Part of a small language model's weights.
Size: 14 layers, width 256, 4 heads of 64, MLP 704 SwiGLU, vocabulary 16384, 19.6M parameters.
Architecture: no biases in attention or MLP, untied embeddings.
Training: a variant of Adam for these matrices, 948M tokens, 7235 steps.
Each number is 500 + 50 x the weight over its row's rms, rounded and kept within 0 to 999. Layers, rows and columns count from 0. Numbers have three digits each. The size before them is the row's rms in percent of the matrix's.

# layer 6 MLP up, 704x256, rms 0.0662, rows 534-552, columns 0-255
101:463430545530460503502529449477531455505623512482501566537455490498472501542506475578421441544502428520536485413468510398455483493486492484493422532528517540488400517533502478573529445511496522545533463533528482589387585419508436434449472502430514454554401436489652533549440512566608539491513509505510560502450471384489441555562507542567522538521583398561506551466475512515535526494528500526478544538507542475464495540580495533536473364512511396488471516495545492555377503471427539585544387418535566456481453452480459507516489526504512451469433497522519479514588460436483526516570462531463397437487550448424519573580515488522505545503589372429554508461423557513491528449465469596517421467499491463511508542550494558522539519415544498469417493555498628537561538567465541
102:560499524488506471536487573366503481457521471542471487635531499515518451539446493475535463496488508538478528478586495470460449426484515478650472483521447538491602468479483492508457484462500507507554568544462564513539485547451363468470459557541430551493464507486514467446499554509479428451524565432553655488520502473566523499549453480423494462450380503467552442471488542477532527487456539466539519427518448483437450431553495526568466504514537506533479625455487507499440487571465461533529486596450533475455490513502533461364435607421502498466482477534471618487565449527569542485448422449540618459581613477475473503524492429532468439454427433450484579502561456481485560521568512480427526495566546471560531495450394556489470573515520489471549466536344520459530480624513533
094:556491528562425477507498482431549585472481486467490487455541523513459555496510498557465502507516505539513583522442522579487466538530411520521468388548533624473494439512413434440535485455570602599482439482427467504440514493427527564544496446436493489436487419512430452511554506544449552374414456545562426523533527469530427505482494546468459433392466472406512520528443448421556557575494559550554511485416485444543512510511488504542516578451513539471435453557460449401575478479441590537533588532447525493567580510563381416448539567442532554510527481532494450467491501525466477530521476505469548468533470503499488524497528539509524607395528472444565552478607450575553580448510511507561578513430380496589536484483433500447526495496379492560483445514501560431551474517540558
104:597547477440561501562497409544456475497353542495561449578458563464493557514536440449550484496499470450539455473514402550462452401424541512484501529604457466479555502519593491535519441521478417483544362509493535482477491435532493416542435541547465462539537510556487530520452569526473558551565472618528458564446483493417480386420489505544510494574503454452520529404550482522415461522567571477462534509532470514491551450516486575501475484513554555520520506468446589389452553468552487552495606531550498474560468560456517498565462492489562445450506528430556533472559445419447526531516560559522486483490578526505458502438465527468514478427602385456538468481609527497468470485572505473533402538516368480532516491529496486442568449525561452480466449511453453377522411527456455
100:541513532467495571514381511518517455484483457460545374414460517476525494462475456558472474494628484481477411509404473520481543463431462427507495521552553494546582511492519541531521576497475424532494441526551531503567509490502494486505497488428438474458469562483488532619567455569519540531487485563345493581490527529477487472429429524557460497565537519569486524464394480480470555481615506449490514497418511458490497506461484485505590476485504468584499482425461475554486426545472519467457493535576549480585564382560476555509489532433565448561446519436483408458441482493504370447485484593455507434477490515538537491561521534523512497468537469413547534430461506466573512430524540532522469445539500446469393514474291429473512491512476534597442511634454500521450424461540473
095:506523522663560472558481481490512512496512576432476530596543510501575524451553563602444395580535555497499502506388547531460514470490551547489422562481507550545529539480457510513405451501452560421510374528505465534549505510501472534591419443583488476446479462456430392572545536478526465496536476518416469443496573384477481469462447513521452576484422555486541455514592522522491472500535579569486489493504512489509519547506502495494685501456535539307503482533490450547481524403524489421448515531488437523483530564576502542557534438549524461556487509570405483486582499478475534577424538424425555472451426502444528537511406529503510450418501527571457528442487440452533432512533448459477474468529497560478554487484496466465573497528534540479546515479438476498576556459475447
105:526345520475538503612491389426488527533564557563445501565564481460496560446575520456544511568506576501518459510479483531419426552465441498534455426368496533477583572501535484511517495510435581465602548455537536494516577469489428512504515508509512556472443468470485493467498590520485487530510540533459556503568527481452522514473428469437513515459457441457455555459442513488503520487554515517487354464548526393510495458509520621506462539497454476508538595530445454479529412469487505578543537541532477485531476507458488429491494575506502562429458517518560493508449408519503543455510493497439472500524394542517450546510482467500479479533544485601452442493473498504507328536504558386539489543454507419471523456525584531420625612468615456447377577529501509496496503613456491
099:576532493484562475532560498414528420389473496450549566485494534445447510564489512524443451552519456442514492419546478460645460521425471471467556466422439437494434554386503524447478467539429469529470540510515548532308491524527449436419499454424529515598511577522532468527454427533462555477435525491583551481512474449462486500454510497509473483529515413533474536517457484488582534397490588471529514526432447475457473403519525495498504475496529521486532459534519521507526491504469479498599495511404553369557439602544516509398489555523430551566504586472515561455505554438440415427543517548497396495525517461525612451417436558461543460539462487612470535475443550473463522536497518537415453517532491503512410456507528471497586431599488524538538436485513549478553518414516470
101:516455468499521504474543471519521614519482489547496534514484500459505463585448515615538521528491526459468541529438574508441481528451611438434479496547488507514465478495478488510464495472551438556517503539510432495485512529432510571453452480488455507477447477392530540484480518501423493430583452551522592464530544452492469414565540489388435462500479504407649509491483455565486535530410547577557463457432497524549546514462505310568587334529435549462516436563577448488417377505506498467527379508498525517435525546564524428395430556541440539573450386416497580444438528505456497460466530522542493464504555538484487549483505480432513495455508512493493581500488489441404527426522501525496518511547542507487540469474522536426555495491448429494530481485453461501561386504398518
104:542511515477533458520496559488434451574572442477578510443371525538454457523491446479479474490537507567420434517469476503416375405483535470543519546389532472618567424485494496429481494489438492507562508393415612476458536459543489432469462508472482558491486461519506486447454516548459562446482446552492550455511514415509486500540410484542429445511594546492535490476538443490484656600412516541489503538561509577487552516550427530558498530492484521600529491458487430524562544476562488481442533460559471380559424505482403429430554450471471502543490502564511491459588470614619570536416485474470480522556536492492591505461452457449478623489463472488491430499554497441530508417493512582457479514458584424534514516508494547513530547540523433494432438476520452508486497509592506
099:428502526597543545458503516517473553496523456518479466556652433553520412590468522491504572556466544538455458521594517453519526432478485492560481451521587468520485585514477458454438501429446473543496565485456462557431487500549521549583526475509542543531529458429463504597528532488561564518531425591531492516454485501521492565569442422495562538543511427581532564524532544436423480506528528496507457604519429472511397468565565596425547429562529461484515507479549441443504437494586428476577440581533525530589579486521609557483559537479461492547522515532434491467511525507535504529468514546551531458525548499548504485489485461424473417565502541472505470494456588567513473441465510504665496538394409561540567475515488435409485515491602510602613529533534421475488566533488537
102:612580517535525555366431590551626538562448477518516411425460473514510494627531507465425480510533389499571425515479498583472516547413499490502489447547506488581467441505535543522514613511517503564481501488576402502521464470471575477509433530491478466514563465493526543544525503529491488405494455495505409567414472387401541508442497551648569471480531535396538454468506461491421521524510497469550544537474460559452489411542493483513522480577578451515487491414438491521420481546507579476451552521475529506458477420495493608521623454529510570450566508466466526580482443461465514472475506511464514426486509501451496546558531498464509447468432474540520527458568456451552482456473516563513547476476455429447445436521506540520467616634451449550458515525491560572472515545475438
105:485553449366494472377438571531495516540466480527477592487478564409498535391465450467499410549503326474424499492473474561426497514494544616472532499453516536557512524539555512540582464499584432587491484501460503413485485467506536578443532428498399489448406488432393510489487487495584525509507480566444446442467508529564467567506477521549507531516456506482542497463468535427469495494471451600471475471596486475545457414441505538520573472550573521441486550420458548505519489508520466535539493534557500589517531564470526520502397522495483538549561523561526490469514446384350426602464434510447471542466622457518463457464447483498499449440477492471547470400528567548598547496510497533536522463480451624507550501478514550527424532479499454460462533535463455545472541533522553
102:421559505507491417417500505508534342594469481529582548500491516467514439450432453496466478522416436522515540455512599519500494516479454422545590542592471644536530452476503622477561548509569519591541504460555546472561528460506391461448528463500472531493499438510453496603460518589456486504434421491428409484443512479473467517470500565475463493400468480607464547377507542484477531511549498622485492508535474509545538433466450492490461461431549437449473501484481502498431531481537524527508510498462497460459482445443559430434424609487467509515451473499498533558473439483490604480547534512618605477512491491469561530446471502476529485438472521486539517519495468484583417506523571541535544546471601410472359429457445546503461515554518442578552482532476461491428488527601484
101:432563530508530568424615582532421525530561572538528348527530387538532498497431520588556477503461502502382538482469523462523504485416594523570497548582522462509523511526542522518456521495471537578453433485539487460527545540465484518521498582572481493532452516491603425599539500405469590405442508504596537559609461566529515548563502553426463469552536535500510525455497535492535432449547498529535502523598442554578562577458505458611467490482527533503497560552518521537482465485445471572477459535504537516513511466452473561492401428501532497520481462453514492514470424492495467512493479575481468425446586549522481548490539449415521528407584530474506535531468461418466530579481388560528416535536480551401422568521502476468456609486498534459551478595497489541515425523553588
091:430476432534581490497554487530506452561622524494626490477570494538514515482505467492539510577511461535473530445463501462434428482501462435505546533489565518530415501487435597553490465482469501523473462491486464469499567422487484436573393506504505495531496438480510516542558623528519616564579491504483517490464524535497498521542356418534511545480533478578442508482454385480512577466573533495531414570473486434410607567454539463467475484537584448467425550521560412487530491526502548583541518548491537478457549487541607490609570545443484582536502503426454507535590537535501469507478512549528521420538527433418524472549526454506499582517553480545472550494507460550428478595483479515516400518578510584517455539424544474459551597402543502543547428561596499465563424595494506
098:520505461389467459501413474453494557425477471452477565502487516439383481532436481539399457511523526498498422446519474507492557496541506435390496500467486452502548427551466457453476505437507554518496549635496520486548449599491423562529468437377577457433474623545495405420523531433438554510439443559558412478563445499488584573536549510565476534548564513425546440458501594518473463531500578484452562513469471445457498515568561498535420485519585509572521428492434478501414526479488515534529628523481491467437539467545505513525455459456543488456513455466537495506583509450442476523488424504442503521612428395494504467547484471465529538504610562474557499442511493450481560549416469557564498477481572593515442496529586500444499551526433517505465515503434630520503565555474523
101:466519435575507533525509575552513595516556458517460469577463520513505459488553447511512542547493529520484495541432518522511542503505496507473478551582472522480509481522431496408497518573401528446500475439472494601478475443486546499538524588509476503462513474495485519560597577436527507486596526478484511516461521575593460444540581484581444463477559486571480539503539519545481549499582534504537501538566592449476455520475524530581486479604474487522496532456555427572481499546515404436588405436476480470438588485507431584581492530453442525480522435515365590627486501496521456602454626456463514600477554522594443478510485571480467495473455472426447574426503450632517418557502509462482519494411449528537584502459492388531529555469571522507479399423522399489458465513415470
100:485574444516435467495519511500586494576512471522424456549502401584598493481492521545516481492477464438446502514453471538523514494368465514424488401569471492622535527563493419505516473439384502448476500438462500480581482468457520421445524519481520493524545518538462524535454493420450396513527541419514560532343598615500446519495487431484533496508526547586587467470505526438425535502555478459515490429479488454482594590535496538540505554423500572521523412470496435445531532514481563541514505410449535504497481542468434495468498567433455478485398491531551563494574514562542582418493480487596609442451460569438556552410538421519535455415498530478513519475556490542473530450546574524462500474507539499632501557504481524461480474472641504473513472522563527450459421466509455
# layer 6 MLP down (transposed), 704x256, rms 0.0657, rows 534-551, columns 0-255
104:421495495481469462519424467437452400511497512476457514579505479557414582494544533539522582475471473524517405509458527483489498463484449497475408499502490571577495538532485517416506483550452590568492509508520593470474381505542413475450495556513443474548522527533566493534512512419551576444395482463588505544503473504452490460500580429416448519521513488407509550477507507617553487482461420548479560561475544503471495464524474491463500490456511411534548576521519488467582454527522472505573509505498487549452444441490575484333378464422446533527559452424452510527395488574558488506588511524545529549490502526531495493455541533472560438464499398467383487502583467479605531442491491485480496548552513478428499465525576555522465543527436421447532515475525554563397599538550334
105:605539429427496556467472524451452508525479586531466447536548471569469528554589544407505474528524483482470533538488471487503466526424573538549453496474559449594578452439463440423474398469565491456455490496459515470541571520402567520480509565509526597573432477542503539449532546534472457539454503433527508463548490484548456477488575483434479505453511577445506402432475553477519542484485615536556446427467453510498478554475464497475413536549505529546571489547489523472492497584500530429599536530447506507551487581549567485561455542504482457460585537512438495495499493504558489518513402457502440490564474423536471565426422515466453513619555488510588591534542487555583517563541399493493505478460621444456448439574407590469523579560504475503522560549550390460493563463548365
094:430478520557497442512565537395484445544553439516463566583534501462493476542601534422449476540475507559434567538449473566466540504521449483571478515459460410534518433538455549552641517501556509481443461553591397550448494534444446490605417473472524497498545487486537529571408466571480540445451532550506501562514507529499533458446483532523443527471554597512519525472617545486505490575501425502522579475544537563498488347458409537421479473463455471489611447537517482488550483475477552542490472499517456510494421553499465424533453428503467613411577474465510537526458535490516468515537425584538520501496527550511399523478376568532512465446518484473558425526561509494516480575462468501478496477548440475563492454505580499601502553479513582504475447503472437619597448609491437
102:462397523626597484476505498440561428494501454484507549514511449446457450465604512461481525564523515349484548502481490501555512477499540596562439490514478573469511531606394512478516505483501538435444493587461535517462515553450523526574523606489441531439399414459545424539509498490484558589484540462503460555559475552565436509462464485486541513525440546418473491576553466554562525523464456500417458457539481458595529475488576482432505418431536608458511569472503493536513513458511514527520465526392550547449551461466483501460558521483512523587481468573459493494506501458554502489510441476409461374456485438532533555380536514576630520511506581439531493522569508487474547467451514555559399370539452491479463481468548556441502589455535454547518508466536534604484520455524430
095:461524579448442494525511464499477613533532520509492492467621486511490479483458491484575461521486534464493522485564413489519518443523415563481534505462542460469539466588528492398532584564605495540549615439502503530593522470534419465453511557470507549435498582500439492445508543516467488453486463542553527463529509446457503550566410530542516511503507594455529536521465515564513528457457500368526554469481561476472507546497462621574464622497466460483523431529496476461481520545467469462512492455475467509471466490500505497486548567450475479488498457533601461462577497420528552560463471498402520564487524657467492518518614483413193414507535504538402492505435497494517464604509511493432512499552501468503483458529502512467515524515488497478449549523456430491460553474435500
098:574469584454359442462449432409596444488467479404545503510493496591474550461507587558450532399482405439487485419476429374507423503597507544438457550525436478538508524548501524479495503500444455606460562444499549434443511430518488521406441394531533564461457462438486521484552521532422570485505516538519549514527391553502554449576571470402536522427412485548454577477478445447494530525538453492479529478514500572475460567435536507517413531437523458435486463452501486555504503514555466558448489505452549578538544544479442537463578495515410498409379428452521533412438500489563495474548442479500452466453525438459468515490620494495505551524473595520464426453622554554470454528485598528526497474517451470491486480492482526500563496536527468535535491490589497517476478461452530
107:426598478481497451556562510474479583438462621536497621543523569528542483594486453552452487412455525502441558462485497486537479480439478607481564489463501507470477531541551554481522463500575462553551471465506448541664482523535488411552431571423471548535417507502475547426532503442454515450433468396468513549531551448492538473454422576547498442492512533454541521498430484495653465462492516533462616481503448486491609476482496491465546428491494492471524522502501587494408488521586521427512459532460506520486497527519582469470506530474465516408518518477491513476560587452512659509370494475548476458518474520519527490510496491510395576508621488512559480523579501437479470471591523493498502561545436498465411517528452496585450401559456404529496465453502534466467399532551529
100:537508516495530540488498493521570541488465479490518588503692584543528469503557579559504395492559495587527465542486434412441445589440439469496487441471541504476595496484448530430529521477554515560485557588490583543470490489512487569516437516445445476460418479425493525469570522444486592388491484529549492414501539494507499426493542499563483487446564523455496431454446450500465467416469500529513519575509506491570572513461499476543492532447537460477519446464441508464444639493470390464481474513466542496496441580529592534589546570504478496434469503482398421526408507486528531490554511578441467406537454559360452438438439478417449446509534470501473517456557460512544522461495454468448537520538502541486447575512382543468535482488577503494569588576456517429485553590436536
101:450521531446519397506442570465478389401496512469472521518466467424468452515469468442516503543523486456492447543594490455500460480501440537453428524407491561378468495481577493473580485481487474441454546542526493432470454481547560512476470553549439486388547565459509471549485498612421588528452506616482464507466513449469493545534446501519517520583478480559459520486597492541496567517403573404523433520549541518399550523522525534502513508551560510565474490484573486556492486517505549506609608515474446445500531482525517532475579472447511547481463453428566447510445392460509518566548589491504461486456510398536573540612442554454573569486467510531553448484479529569522522646470500482427453577414510497516501565449427492568434525517366570487559529493483471498529472495581593
099:441449553577471505552499502541521476547490465482459500544554541536430486605483551517484502433455502501442576450539492550481540482502482517479495537540527415478404559457513419537476501474486475514562474441405441465536580480646528432478604514524458555547498513494467578496563406473453456415429559442541573466455475419467516624484465537430448502506451516552504425424522465460495473479548437477526496435552501542474472497469514541509600506384521422431502501450425464479434537513469542542517541562439474448482481489498527577389489592566489575464519441480602478485420500545549510516423494566566485451523522542460638451487541515431601487436539570512512488560586519409470508496494579509433564458523500414480449568484576504560547436420486569523519471462393444549539468527529586
099:498484512483519496513446570451510607579520445471470540467573543437458507487518523488468489541494479568480537509432534480486381513516498496473578473532501434568565550492371527532478482575417528629544441533490467557440458474490544442579509498513523482425588501512420572532459481535452527544512534592585507502447522476543535552497547466546478450451455566511524545534479477528554443503483515427557439470506526479482451465417490502485516465462514551531493573556458527484542502554374435501416485534507490587539454513489559508616495475460438446456429527629527552529535482623497519488455472490462527558564478519480481486507518515556640468492453584391401517623375531515474474512575500458518503654394531542525533631455521552482481568495458489528498602464480483522470495439464434
100:497425504409574470532530623503475437463481513416509488466424508439538550493505522529538504485550482492455496465462540472507523490464504537440512452400449542534487503536533508539548417562445539551496426468452493486522595436522488452571452532506509492478445510500491549525448440509506557518385400548519459563436551498464458540443674490527533470484494608431508516573590528430453511511544415461507524468460511544449554500430513561499492508399530484536512518485551505485497431485567435545426406445420555472579484581522483547529510498448532462597561524431528477497453475473598495425443487541467494474431580570487561526587548526463517511544604602503559520535500538536460503487444547425561518539473475629520453457526431592540683489474483483468450574479456435500607520477518455
106:495438501491448563404528468445552466582389497498508567498529421482545468404525445494442615500494525544509466442478451460476541461480502506492558546474533508544551556548552480557502498637467496492534532513513542528433459522521491562440540426523498454474448582527500506481502456502462492485505442513469515499478508523528586435447551536492414506436479431542598559504431513452476536498590496470477557519534533496482509574511506485530440569487569508621585577362539559478486460437515477632474459564574485521517522517471561575445452343510504462571509504599531514511439457485407292573545501421519540508523483440540492533481541558516572494466443558393471490440478459550530470465446516537517509389432537522490585489497464467445480455441545542465488535499561558481543546447407487
099:501501507379547483462497494504497596551572545453421494447558412564442490531430587558466557597491551508470384494506532450496512460508546464489505436505514553505463427484461484492530493573583423504504422436471466473508553399484486472497513432402519492500476625509543576446532504526525504476529491445622479519355413485489500467433449443438566520465524517571550517524448561422522454500492496552547460494535478487566479511513616605558409508506436425486463417520454481515521515471412498506462436569574542534588441576487570439442454573444515506501407506523495453595508532494560512568574505427566505472591507549471406508501526460533557540478538494463498526542459546460435511468408542458565578462552544465469482552526434431442602486502539554491516464487477492586489555460531413
099:522509452493383409468594436429583492501491531526548521553525564554465559458507513489565510410503481447511479510516410465460509474438530509566496499408532553486518559576540416578485416460389523485560513474485478533516536455479509461492403453422457593541504528535483438436547541611618498466560519545497396477413558476511469401398523504519512621514491473486480566468515486523529522444492494437502468491538599459423529487460487461507530451485509494493516533537528511502526599459539472525574581464446527415528444480513536546451509503489531461460491434341499458498469592573442519499482533537418486432457594427578480542507498546511475525471463518498522510556501380473556502484491538456423427673527589517535544480584426476533494431486456466502490514472423552509576540580532489
094:514553391432444424437520546555523499496553529516547498488423443558477524514573425481574555501525567556444500492480441514552478531517418422503463450482468493540439521547440541507526470473539497475493523528500481524502469502552455570471461573461575441439577507452543459543437563514464459527539471548479409546533502469482505523455514535515487438429462469454491512471503437458501529501536473375535355529438474488493492423507495602444484550495481458478590534489510506497584485497386439685535411552541492504514515537489478465620501484596559570532488481438523518468504462522480518484578434565487553486547527497390408510494455427402687498455496525511519529505527528413448519521548451452520520544507496518545475598480557542510572581426540534519625459538588412517555428517461534
097:490576524524477548461575534531527572558571490498501451522471500535426524462415563589433578490502443530501582475508446480517550530521593561564558565512548515561531539525512463548459489508477474429459496472577518527410519474513528509527507454468536434493483433505456476521490569570523451468572555492436513460573490617556510546568497395451457463485479433574414612490529485455523526508463402535544572479586485594481548607460439470469475580431527454499541523523529479480486428570470471422468404518515456540441489486518525541410508477488513491536594405592517481537501502464493528503587519451463526386438478508502471501452453480459564436403476435504588406525449545535512398455569554576505438329466465453469558439512518467531473503457536491539493533402525427428556408502460514
101:532450556447503459529461453573595485514513478425505542500529457493448580467492424453574516590554457464553616483493525553520541476503458500427591525380395520582499577564465575440520488488478396464512456580510407549452509495465515473489544493461505471464541514463487422540536517486404505580609516594519498464523489486416485514427485459539467513569475514493392630486530572442526617484476549555491493508481489541437505484531471506557474500506567534533476509537440557525550412518430557526460609533486520559492505512519484521479527475587485493421376475549590455479432512521397512487516470440460459494440495510418454538584552528545469476484480484466531506498541566447477504509532580444574516558500437624466481427513421482419514501586499518424498521433412608546585499491490584
# layer 6 MLP gate, 704x256, rms 0.0724, rows 535-552, columns 0-255
100:520540626472526551496454464548494519497563443502471545521490530471588524531424454495486441438482532439513463478485556345429449454517506448525511483545497508518533588555562533587560513529523471483485635437491550513486428580516548495583475579518514591529442506561480515569431538465578405614466474583583508546427554518562384424491421539509459540544400568531494519443450447493515527531531416435547499497426529527584535572515514513485521477469544523484478519474518523567466535468563463405497449522502389468548554514498492503392457437423540554494466486537550566487385467505435510532420514462470547467500511540512467483597568578502455516512542490512481495451523570492488490467482408440480486476454555514536403542434506484556493560571456520448500571551415489607523550554423588
090:555550483538526378527493501503500527536481483470557462418479570564469569519521430506485500412469491600563542543433488544533471489407486570528514471489603517495527486502493563403479526519532434495509541450432485439439502480491505513415473394479536498380499525536487511521552476473499551505455473435550434538468531569480464535496561531547544449498533414504515527478467522477410616552445444596514539504492460486504556490571595529580417513533562418557522506468442496529542595443576495494579532433505518495473528490493583507431488454515481466653505543638464563543605532544426499567529515432552347526519555464498511438467475476511503393357559463498505479516557555503558457464406437451527509527534531464514510522508407515517533412545485490503532548386460501468597516477456509
095:523493446421481440437487548545439435540426427519618514418522543498539460439449460448432534426468542483517481477448539493549507497552573435474483526447411495516485446456499512534534515579506437605437529512444510530481500418550488515445500568475478464580525504505491517544548462560535538547419451478453481601439554398464471470583535482516521530403513515439538513436569507528437537516539499457499496490440529520532574557540589529427545525542458617531386457453479542496450516468438564501578486415580497488482415554582517518524511505505525563514464553421511588452501490462547534483507428517364435473485399530444506593489562458447478593542439480537582488496570598509432552451484525525521547517601509553475471501548372515613409395482430488552517495524556464508457504515540535
118:536457470486523554503454507530447401445575523511453507504511516492441549521390463529555459477480413503478464443511622410491553587500525482428461520581402432494461571451532427518497501522555612520545529559528517455529487548509584527420500481515437607611508539489481514546488474474475562555537512578528541527489534453669578428427598439490486496512572438517528453501516518533575464563574378546544454490488466548566507546571574429446486590574521568456430467488492517528619503492511500504504523564555506465526537566500585597502414533516540458512577561513482546572472494613545504502445512489490545475447511420430471564488440509564526477481473457354484459451514465552468557464387485520505549517475483560516485521474488482494511587506588475455525485556497462479516526535512585
095:498471537521553436524442545487575521478503491533487488566483453541534453483454446482494466497499503484478520446522564389481485530481472460542518496430522441481443606469489550365621486588525513506531443467508559540506564527517457371462593509502460423486479540573490442547481495576571500517414522606521447485470553434444512482550515522545409436484578572555439524471499601494526481504519495512427476469544447460468480507532510520505567407491492541568492676528500497555492525522501405426546547536508479563499502594462579472515485527594497463529490506535490542501469456455452487472538471569474515439491585525522484429465513523552473387499547498524505527474472491403429563632442468486532496499464444555565523519506526458579421584541437508576574626500602425632556464535418466
099:526492508522435528572433493458610533491462531406462572535478473458542515356448446463482442509520458487501408524494489433451390526421493395535491513539396510589475465508470460530457495560519505516576500531535513534435589500479556548435547441453522531441521531507529403553447478511487541488575562623570445476451493562606518515548513523397566498440505536445518469555459453475430504438483495455615462609449501478497444511499468462511414504491580503526486515531553378419566469497428505648567525535460495553467518550504567495566497441536582457528428458470516523541511489575497354471497434530402529518540470465466429498528479509527466480462445512508483503494435537523428557507474453510495483559329504422464547491487499478467514624491490537498492541515510461491512481487587520
102:504499524461539536517549522481429512445529540486537483495515484494539569426494532499529520401464563553562348486529499547514460514510469521503545519385520429448518592474444477431481447491568435464521553453383504503486426558398485534514487424533562493443548469481488511544489545426494541524540476502568535510655469483565507445437533560493526454559389559585533467427455576422425507497535545479465581495533534585533513495503431454465455669480450465484484480410591485398568527506483540457524471515554462526471459576459520460575508488477533540547464522487550501604481450462519539510419594472388528418456462466469513466469529508468436560476457461533520379554527570536514511458439396543474418525506445539578574493499515446408486496516446543474592517445513537496548515491525586
102:498482524474382472485496559457541499553565575401493479514518477506503528520475527408472516425529509494545481448559585484463463489531462525592549600455465582480461482487557533449512527539438456532527543476422521510423547459406509496516528519539500408511561511464534421548496492495489501523456520566530486457520532463567551466548482474487490405528495510515486556526495418555405444527453504480595487439579597588434521527499547522567423561487580476494558560518542440533520471506470431579602517515512454449453436526481579550587533520511579621481501470493496640458426503436490488514500534482536517470519492454467597418591425506583480463532479571542521469499469475595534488510546437558420460515406354468419478472575419472437499515539389475422540507524487504621554423457458561
103:492473561421463519515496565568493455467475424534555565448481522472516554427461428433548397478486535501518521479511423506433494548443517460421625505458562542477452413517547455527503496526565495507408581431568568472522544464516543507522536445497468518537615498502494591504484542465443562448406532482469441571507447454523538446565512524580426571423613472495499470594459453440587540591539523530507500512452464529485582486561423430561473453533416428585477439529596457553556441419579498518424497549520474437501427440553478487411439509493541459596490514477504485449471508504574485512485465473448604516409524555502577570467512480456474592490397495414524490576507498444426509500428518518489589529482500561489429423576461525422479551459537514515519450523498534575425451523487506
099:524528548593471630508451489501447444503421519469559490492553533478455587423505554522558501494505470558475463438438441532546648435477525464386487471541539526444479498408549502483525552492604508527386527404485554502505510434492525421516543567483416484492546526495481528474476487486506548543387524488428361571413582584518480507472515471554538462513496499447541449476479415447456455583520494502488578483503495506458521512628446487490471562513498430482526489507556454515517516520533497502465611485423488428463513445558489474446511530550438573536556567376531492467476519466537433589492452594575520434407478545512568522568530510466481425573552454566581477517561494501544441449606461454422515571511547566460418452477446558453430468478509452441552507448562494477487463498550470
102:450575461475550472545522511609538467496447441567530493487519582499606536482473446411478387452552517576400456520502420466471358505509533531420545501515558529438405513364446445443557519539428427453515445475497517461505546500522496399476548446513501548567493510491531510545489566499436508499450480472486453519501523556519550608490480485509612480443522497554584459612551522478485585537479522424513543607457490520467460499547456469566471472480493526557518499444500471526404411469444485646440444447359475485562481559492565503481438500597518511470592550503544461540470484536527455468463500547534495472462521542452475511557517515472455444521488471575523425573611519411562549520421557493502558512439479529505480524524539547501540553512474423390530464516559558527601526531529488
103:536613561661446521532531563435458545488588550521517563558504464540476554503599396538524513497559525588577447494525446504553487522530429469524503478474487486519453583480449473313558541551457508484518535499534525512548415480547498459521552519504605501501532571516534460530507546494512511461590539527404362479496547528454519433467509496480487505457536514541400452509510563512428541449475533418579545486418474452536440523510487477509415473525525463551421502456591534486521471475459493512454572510416359481502437536547413421547529439530505474469499499545499496489529494478466386479460542452545621525493530525372492493412510554491506535466433499510515477520519518535451490469557423566486460558475625476491479461568484489490427478467563554465540616442590487471501570479485450
105:649462514502468526505454510551519497508441475471519425438568452508447515517541531547450544558525484528559606458549377525464487560455496550478498480447518526407485474493550515518479612535549463535531460317520514531538532468527462551583447576480474496529532505451516500517524502555518461556482488542485550463504475503481504567536460476529569579545467553458569469367585465475468518548539426509593535548544504524517529471569461447484547415515554442532359478530509426551505411482441514569504436589549411507474485505494481548512481473440455575552500515367526515531487517444443558524444481547606566453479478560537508435469544522447529528468533455511522450554494549451537402542545515527582476527489446523485484559434392462425541548511403445495507622466568498459567515634469506
103:578508524487468399495469521437510546554534502427452547624506549458434497542492438389573503516522433404499429539480446493531475553484519477498454495466458552520498533530551539517511471518401490490563528483450535498432600491593470491427434503549560537455458547490517445434457508527507430560539446571386428507432570427463520442440492566515469570471444487494493498530475543433378474376563509463508482457567482513556569498515466438521501430504549472580519452498409502538487500373404588489507444499490469460525372529487478478463504579496517508479529454564461463599523508521501508461463493612486550472535536434448618446401476491591544525537497578603520521482617416493623606497441493501486469531488513488528503460530537513505548526545529508485483571415461457533468516430469445
088:390541463572604485544522410539460536556472494518386596494524436411527417519475582551473527519530438475488571586483521421433474465457503505439570468463412517484435531504525537499498501564553552489499558376397505414573466532502470456426503558442469495528556517497537576432530470514515481502545566509481468511444505489519536496509433522474398512454508494505490523387594479559431524564542526445472514490454549509458573506516490581392501496524526550403458482450517508503498491527482496563551581496466458501512524495539466637477529455553510484443578563494580454560489462464474466497463489478550527447417589495448506584364488491492492564530497487471471555526481400531445527484496545544521409502516540544453418490523583540552351489497524468416451501479517625488598487471413577
100:532547451507553460479631469414514442509531486449499491567464617553537493529617481418516469513377482495486435508481532536447491480504558491456374515456510563512551482576443505532547438564537582509522475498418458458507411529440520459499462433494480519426498476528518479512445523464462374569509519464522531487495547513512422476423478449458589482561447571503517454574606451456536511460472516522563486583463495477526561623454572458472449478549543426516465454472525497499471501486428525418472621527488527526532536478514628386429451471490445497496631491556470455532521536526574582499496494503481567542495517491465515500533504526529467521507559439539468497422582499435473597485383436463478478552561496469419457451429440484552517416482505613511546457416467540452599451517528456
104:521512512518482459454490500462520490627485638497485511535475529494547537502399491483488461519497355387531512511502404432505535442510500461468511448451525508550477526477539550502511502489520504563530522471567610493571524581536547592449498514564433531477478541471495435491432524534484448499472526502521427561576513526538589488445524508516550507419420457472448509466405537453524547466546473562500429520523470500570449527490410491475437515513592466602489456385530499431535496503570518579518515502598479619543451487548621440480531565563624496452528481507561562428487470518427555586459522509447439547533478441460495505494501519515500587505492429603466516542498549500472561506492465514621513502461557485536508395636532531581569556403484511463567533443611537531534519525578536
106:439524528493476545474384456488632477599542381436425433492468493465476552442430514504463518445553534487506532483524457478562515608473565407461487555534465448436443529502488442551531454453487535489489527442445526501445532494479529520484588614460467504425507480474516509455332480482489584433489590461527482408470470553477449537421527563486473501566332507526556453441451530402426552549481392557441514486542500442570569402543449532496555446485457521447507436434560460517548524503603494478488402477459507538521508536532515478507504547503574538537578467449492554499521526475438546572470488453619534527562525451504519473468493540504474434456516452556522465436425466594512477517448426449434448562504453509523510483539516456511385565451533487475522479497586452472481539511415487